Part of a small language model's weights.
Architecture: LayerNorm before each block, learned positions, biases, tied embeddings.
Each number is 128 + 32 x the weight over the matrix's rms, rounded and kept within 0 to 255. Layers, rows and columns count from 0. Numbers have three digits each.

# v: layer 2 attention value, 256x256, rms 0.029, rows 135-181, columns 128-191
# o: layer 2 attention output (transposed), 256x256, rms 0.0449, rows 135-180, columns 128-191
v135:126130164150146133145093124111127120147122153110174094175131109121114136089085147134186166102098090085150119102109155135148150122126167114114169174098111125140165105128085129095126123123084145
o135:162110125119149128097168110141143135120119107128118126101115157113123122160137113144077086127142166149086145145158119136124101123133096131123093077155137133129112115116187124132125139111169141
v136:157138126135176101106129110121180113149093189091098164096120160099114115118140090117119097136172083149168111145108134192152123140120122160123152096133161122092148137112181138157133067196062121
o136:110110140117116147138126104147109141117175118137148122121173119136118170143142134154150147138103171118115149103142127121094139124120098149139122146126102126141128143163085095139134139137164128
v137:143107109137152107135156125124107141155153121163121129136093073120121165089133153108131151141147095143129143141137131113131208063130153118083118080133154147115130180132101133114108096145136108
o137:114149117138154107140107102135136170103074151075114145106136155140110121146084130148142103103125179124073146142134135134133071143099098146144138169124116133141125096111165100119154139160171156
v138:142124182150082106180174090091129111082127141131170159165104162119083128137136116108134100155125138162116133093119180141087080113185147144103072122169129114135166126118128105193104072102130125
o138:117084117098151135138119125138113184167165166136100149118152116124162118100132150109140144102113145123168101163148143077120150121084113137130202168109130149134102114123129127117155141136142090
v139:150097123100147156135159210114112122177102098102140108146154152148131030121191127113071195155124108170134130130162121125175108112126136117115145114133101103162087110136114118140141107130126183
o139:132160136114073101125143073157134120118135147169114160110126087094141159158080143152178104130122138114118134088126119142119165131116109107119103150104161142081147141119123129105131142130085119
v140:162134125068083085140097143131140089188146127120153074124114109090164126156156079136147079149123175132142159141134146098152146166132106103118075096076116126142114085115126060150162135126111092
o140:095155129143151147113138127127140093081163117138132131154124177134121122158143152137115190146109097100137127123117064130137138141086110141125172130152136092097140157174119171110118147130120117
v141:112134154124155111089115165167119098087129125124107106146131147106139145117083127162140119141132139126144137106159128159093143142141114188143083140137173141161162119080097122128103118138166121
o141:095131109112124164134098129096122144133170111107147149117112149171113113143157105134117109094111087117118112155110121094119114120095137106108171126124087106080096147172132121157145116103137139
v142:153060120095179126095139136116150135087145139108154119141113129148137166158165112117139146172105133100151134120086144146087087131143119113168144144118129105172156141129150124165118128110144149
o142:097173142111120123121107123126117104133139137164135133155144119125159117115098131102136158123121106121125128155139096114091147124126131129102138171131140162094127139108127148112093147126097098
v143:193140087136132147136149153158132148130140080135110169173123182145109159095107134143144112120104140139150090112096132094144170175161169143123092129152135139092130130149197150109107116102143120
o143:110136142132148117136135135113109115117118172123156112117131119135138106103130148102121135139163145143106148139114117165141112125111097170115149122114142139155125141138080114134160129155123123
v144:155122131136114140134133194119146152110085156101147117094127121161086100118109109149125095103141123144092180135100117113171171117098104123177117158124130113106105141131142108068138132140119055
o144:129135090112122132166103117142139146122138121169107114161118119138162130135130148138117141158137107115161098117149138128105125126166162143119114110127151152110134101114111141150127139142129169
v145:122149144174112119159138066155107136106163167129120107120093117128107184161165136105175126103095138095137165161169077133162127153096112117146130095124166050102085101106121133142156094111083142
o145:145155098118130127105117185122138121126117111122127140098142137160151132139155144133079117114137137144125131084085135134175115114134140109130113125112107148159194131139132128137093107156141119
v146:120117092116186161123105125108131136161114132209164080101122132119158120113109130097138137097126142152105123143138113147077105105118106126091123093136084132117134183124114127158097139118153098
o146:104133144126077093126131115150183096123144099100086167163132128095118133072107122155125131111119101125112106118150131109129124132149143134092111133118127134141100092129116099118131147110121134
v147:103187182098116127117171100153112167111107113096146146134159124117132159101100109180135145132150085107096150073136126077141131130109095115158127118152139122125119128100147119121105101122185127
o147:114123124119106122140079158114151078115128101141132119107059108118138107162160154111160130136119136131137143171128106163135104111124154145086099125107098116124138119147093155127096162103071147
v148:094101124117211136153137149081123116086076154126142115157137100125150115120188128140156121119136160149103132160084131095117121125134054116133163114193110081092158160090152090116183096054141141
o148:170159125144087132098083124135117129109148079109122136132126146120141121142114147109115106127154108083147119121180119145140121113132174155116104125099130163155091103193130138144115156172147108
v149:143135109122145163130084132172118127104105142163176101116083125134090111147145100111093156134095184132091111157148053165138106180159110152122136122099173153088160150124187046151109048110141130
o149:131119117135107125128166149098156138106181144116089108130170107118180123124097151125101130114140110098162106148127147125099144112101104129125121099160110124156092091095111160110148152155123119
v150:142131133131145104121157118096146103102124104134128122087154125123106104103155137093085124140124114145152165118149107134141144139091114112114138132134083154083102129148141148102149114096141143
o150:142089097118129139118130113160097176184121172081088131155116105119109133072108143155172105122108110136092112138142162137162121116121144158113141107144121133174143123120106077156105141156137145
v151:080179133145094106123135146108053125112155126095086189130144137162092133142110094182186120121178172116129052172159137115109099116148128148137149127094155113187122127122069125078118121098172144
o151:190104093120153115127132115148129159110079154155137120108100121093120145088115120149061095122104127161106144116101163159133101106116120115114160134150105166126143111097198126148158136128146158
v152:153213072158119122089143132173130153140111105122105081104145186137135141182103124075147170081113114078128143104128161134113117117145128115103152185130095149120125123157158162121134067105137138
o152:137104153109143158129094160091147096106148126124135140107139093108126118092158123158124091130137138152137112151111125143121123104120104138140098115108149148131129127127110125122142217149118117
v153:159134093044124121131176100075153165174139118151167125141134123156129156189149107152146117104183115158110114140102183085116143128114092132123145120133146123093127160073109081097111168150148091
o153:114119120157143155138104138117082093121106118109097182128122169118126137125141142126149144126110103099157170130147117135111111157121169119106140125123139107128111113162121168141158111103119157
v154:127127121126174145096170177142184190101114136131137115152171143164164135112144112142118149126124126141075125124144086090127157154044146098091089117089133147131120109160073118090126202128186079
o154:139126125133140139138121096136058121129106126138106114144101139115127102109128143150151077130152149142123128127141161151137109126160143151145132099132119134107099152135163093142161122148118165
v155:106101125147077118095143123094117158120112163084100085143108127130189132125121169119159092134184127128116141098066143122127118135061090113149125088128143132116146097145123167110134159121125131
o155:118156118140145121152133146173129116162146113150176150125188142113074118147166079133100176150127124120103120155161121151146138157139147136112123148140151139149146158102159121131091078157143124
v156:118150106152159106183059110169097147126140118086145131103128123134148118072167075093123128109104057099143110119150111137114098194189150088157106182152145175137133096145166110144128196153156143
o156:121107149106130129103166108114126123128136157149120118125120134117100146144101153119144125129121164135108106124134112152106142110095103171144132088133121116121138126126077135090134113113152100
v157:141067106128153118154132137158130113120139085116120093189139094139173153113158114095112155118139122146138075117104132093122112089079120110099089138094094140119160116136068056079143106131120116
o157:137146129158158127120143103122090157152096160156123145116094127107094102129104115153150119113130131091101149131154145146160148163131136119143185121147161104146115146125150165148127113166158143
v158:133106147155145123190119126162094162155119139137085152141116131126156172119137134154129151111154151132134161102158115128088152124155130112120148156068156154125154125101116141144134053178125124
o158:129124110112130133086148153077131097087131125127154099133156113132128104114112137104103138148150158118129109141093095134142123129112110150139093105140155111120106102139148122136137187105142130
v159:121182160090149156120095137105176119117181143100131110152183115135134125146098087113138086102132110143147129143099101111125092111074165112128141123153139123072080176095124146150135135073128134
o159:141143131123111138150152120164114131138121126139128140127111148119131111119162152155149144134090104164082153108107142138105159138164143107121146129143127154147129065150120124115147144107123121
v160:148154163158115127133105149127151084147092117096130123126147146173122143139133130106109145137185118122182152095146115191161139129144134150153177140114131103075124151099145154093079132129140132
o160:141104114130110147089136155116104109114163154142141137100122150085133157147162129106138133128096120117135126124129148114125102135116121144118118124089113131178134116168116096152106113094134165
v161:129128094127100062132088169130085105124109097141122112134129192148090147155154116111139107119128146129096140149101136101102116157167137160160120145074133089146174134102117142137080161105124106
o161:121144162137126160120150098140151084123141154132140148116130106106124151170118140126097183143118121103151095103115108143125160139082096108119137171144137116129146141170107145146121052106137102
v162:046153138127065128101139152120097126156090091117080130129109159083215151155099108118152169112089081132116132142151143149148139129134108155148118120105118116131104137107128097102121138163156123
o162:168100103105174123138148141125136163127098141147117133155123108151047116104140137158126092120142136159150148134123148127152113116129147141117111140135117107136108138123099105142135097114106149
v163:157106098127126141144147089134162124163133108180109066119135131142115114120115173169107065118120103148114145196119125149115157141139112078134130165117135152146062100069172122065101122132155149
o163:120130133117120148122142141126128097129143151109140150134126137140119142147142105114150152084115127102136101109120131084104143147119141146131151126143133134119114115145110119164156138099087111
v164:101137106099158169100148171160128168158084152113114132177120112111115119147161094138140178170138072124130161105146140114122077151068140117196144117123120151119144186111145130064104115171134109
o164:119148157110119136128130120095129077110134108136129098121162092123149144127125141131131108125146161135158129147126129142137152093172165125092130138128117155098085081163137130144121154102096159
v165:104130126092144090132112175123157158110118146113123186128132161120139168166162111107067155076118073067127130102102123125122145080148076123092088119123118082119184171097123142117143082138158141
o165:144116113148129163139124131123110144142112120133117091145126096110118096131121145127158104124103156143131103173136139115091084137129173145141160068106144155141071094124132121111114131095117148
v166:147094100140162118114122110156072104141095141145088088151128120120156155150135107124146105124095087118108080086104123093138128161107144074118128159156095125106089173123128098154171110119126136
o166:079167121133128161141126132124149114112158132123111156097136137135114116139119152105125147120138133147170163152146109155130125119110115149135139120094088106111106086111099147103092160159126129
v167:112133098145151107116158137162116148120089125160115143115161145059158145126100051166082127139109129105097082126105128168122138097124120128128153170134097110112102188109090137141113096151106111
o167:099156136136109156148121156087178104118167112140119100123100120121124139136145174107152141149152130139148138101146127121093140164132121145124111107113134104152114109119109153130127181108148129
v168:119132159122121143146126121132137118105137162173132155108132174109083117168193083105146128141119132157086081171148161161136110127124189110169119137091142168139129103069086139103112147146088156
o168:125138125118108116125152129128108099134143107139114103129152104168131150088090151139100139112131116115151150092113108121093155156131118110116136156168139124101117134130141128142124111128143085
v169:127157158123133139141107161095157180111115119126103125134159094082097133148117101108140129170139133133149177146127096175130107155116128136164134153111143157135119179152137158163154101104133136
o169:118124103131153138125165139148110068136141127134146121113090142162128133161175157134122131097124120128163142144117163090158125108143160121127128136121137144114128097127087122098139143140127141
v170:145126106154105105112094157171184136102129142173101187095115098179163140134129156064110143121067157173114126125108080089156137116135130187066134131130174121111102194129118095130083130160067163
o170:138093149112145117158148104119120155129131116133152077153127137089143115109124098136147133147161130097105112141160180137083150145123138087176135129149108146135131114136149142131146162143175147
v171:154136112130173111172139135151114098141103131142094170077150066121108121133140146121143097105148142110102125110142174087116074097097151134108088160156118096117101096124137147117148177203108087
o171:096144131126106147093139108125099104143133125115131093133117175127100148138123137111118167147138110107121119150131077163142170176145117118150169142096128103147161159141123141126103098116164145
v172:160123113098150122138112144173158154115167132130124127132157102133164134111105213119142150175106119101105087166113069071130106161093122118097122112147172150130108104130151104112128147127074162
o172:113120132173130109126136105111099124153137128126160102139141126140126102129127062115111080099147121122134176125114171118144123118152138145171110088130105139120132151111158131154154134125158119
v173:098165152122103187134116052115197144125096115121118179120104124132153152166152174082098096140093089131110114178131164120082141135156103090082109076126100106146161111181108132047159157115161140
o173:133102126134172109122135175138108149134117140134142118127128134147111107063111118149156133088142144130108119126144131141161123112119137141153133140126177167116107155090153096154122107105137178
v174:136155130136109128114104099115164133150165137108086137151120112103130118143150136124087119180195119154146139133138110136138167137136164109187111121139141143129155143114102098166113166157141128
o174:103088127095125140122119125120089143115101111121178115082136139135087137110125098152135120093115136121111109145129135121120097109120135145112126128125114138114137095145155135106118119097128124
v175:066125108099109129142161142129092144112153112157117089140157115132137110107139105100128099091098122050134163129134114074145101110117139111148110102088124143122183153134160092113133103074113128
o175:142105099129114128131107123140134126098126127082102142130122165138097127143127110127123100124129100180133109128126134154156120132120140126077157120145104124099085121117084117125130124155159143
v176:162189138074063122170077112145119119123152138119157153149171134119122116079157127158058108117115082176171127105131150098159138159122116174124163146089127120130145098115109123102152137138181152
o176:106119133153162130118203131118082092093109087104142132107109129103108134161139141098184130168154190106146168150093125164126088128122146106133117144147154141122131126109137137130126127098131154
v177:111179118132095136117106160119117165125090079116170168117076100139130147179076152132141092114139121168138163122145134163054136120104120106164080142153163088181182095117142160165110104161132120
o177:146134122098146103140136143125120119145102140155124104156150151138123125081148144127125152155122152125123106165112104111163105146130110158143143126099116164085097195125120103098144121126116106
v178:162111153090154122133158179170101138150121146130134151112105114122150102059148125120174089161105096153126123106092125116115108131120106148129095169078114163103127113081099128125118136067143152
o178:092145111172104134128110087128104082122126141135130110103116133119119163167150106101096170136123154123123131108135117153146141165136111080175149109174145082123129117171148119147105113154141124
v179:125146146145128084122125125117111107154108115119136115107131145130056118131187123127101149130112165081127118095129119172131080078149120139158105086138128140102160149130102133173127123090166124
o179:143117101105127176113121093113143206119160165132092183122102110129155101140097135153139095120111062182090131177108119117116143119099130149064161109082100097138110120130087119119147113155091114
v180:135150159139119125167103140084059185145182124173091106152139126088093172109161147153165154138138120159188161153133102144160114137097127162083121073127147155169104143147170070146135168158141130
o180:094143094132151136124188115190141080105088099068143151133145134146143074171138101120119146097095136125119172131145133105097128157151116110147108136166142158084141123093129173139147091107128117
v181:093160132154198166162130148154075201140144131132117131143098094091147142142132125085074084126142134077150113089146182152146105101110133088090123123119181118076104138134085111083089112110110120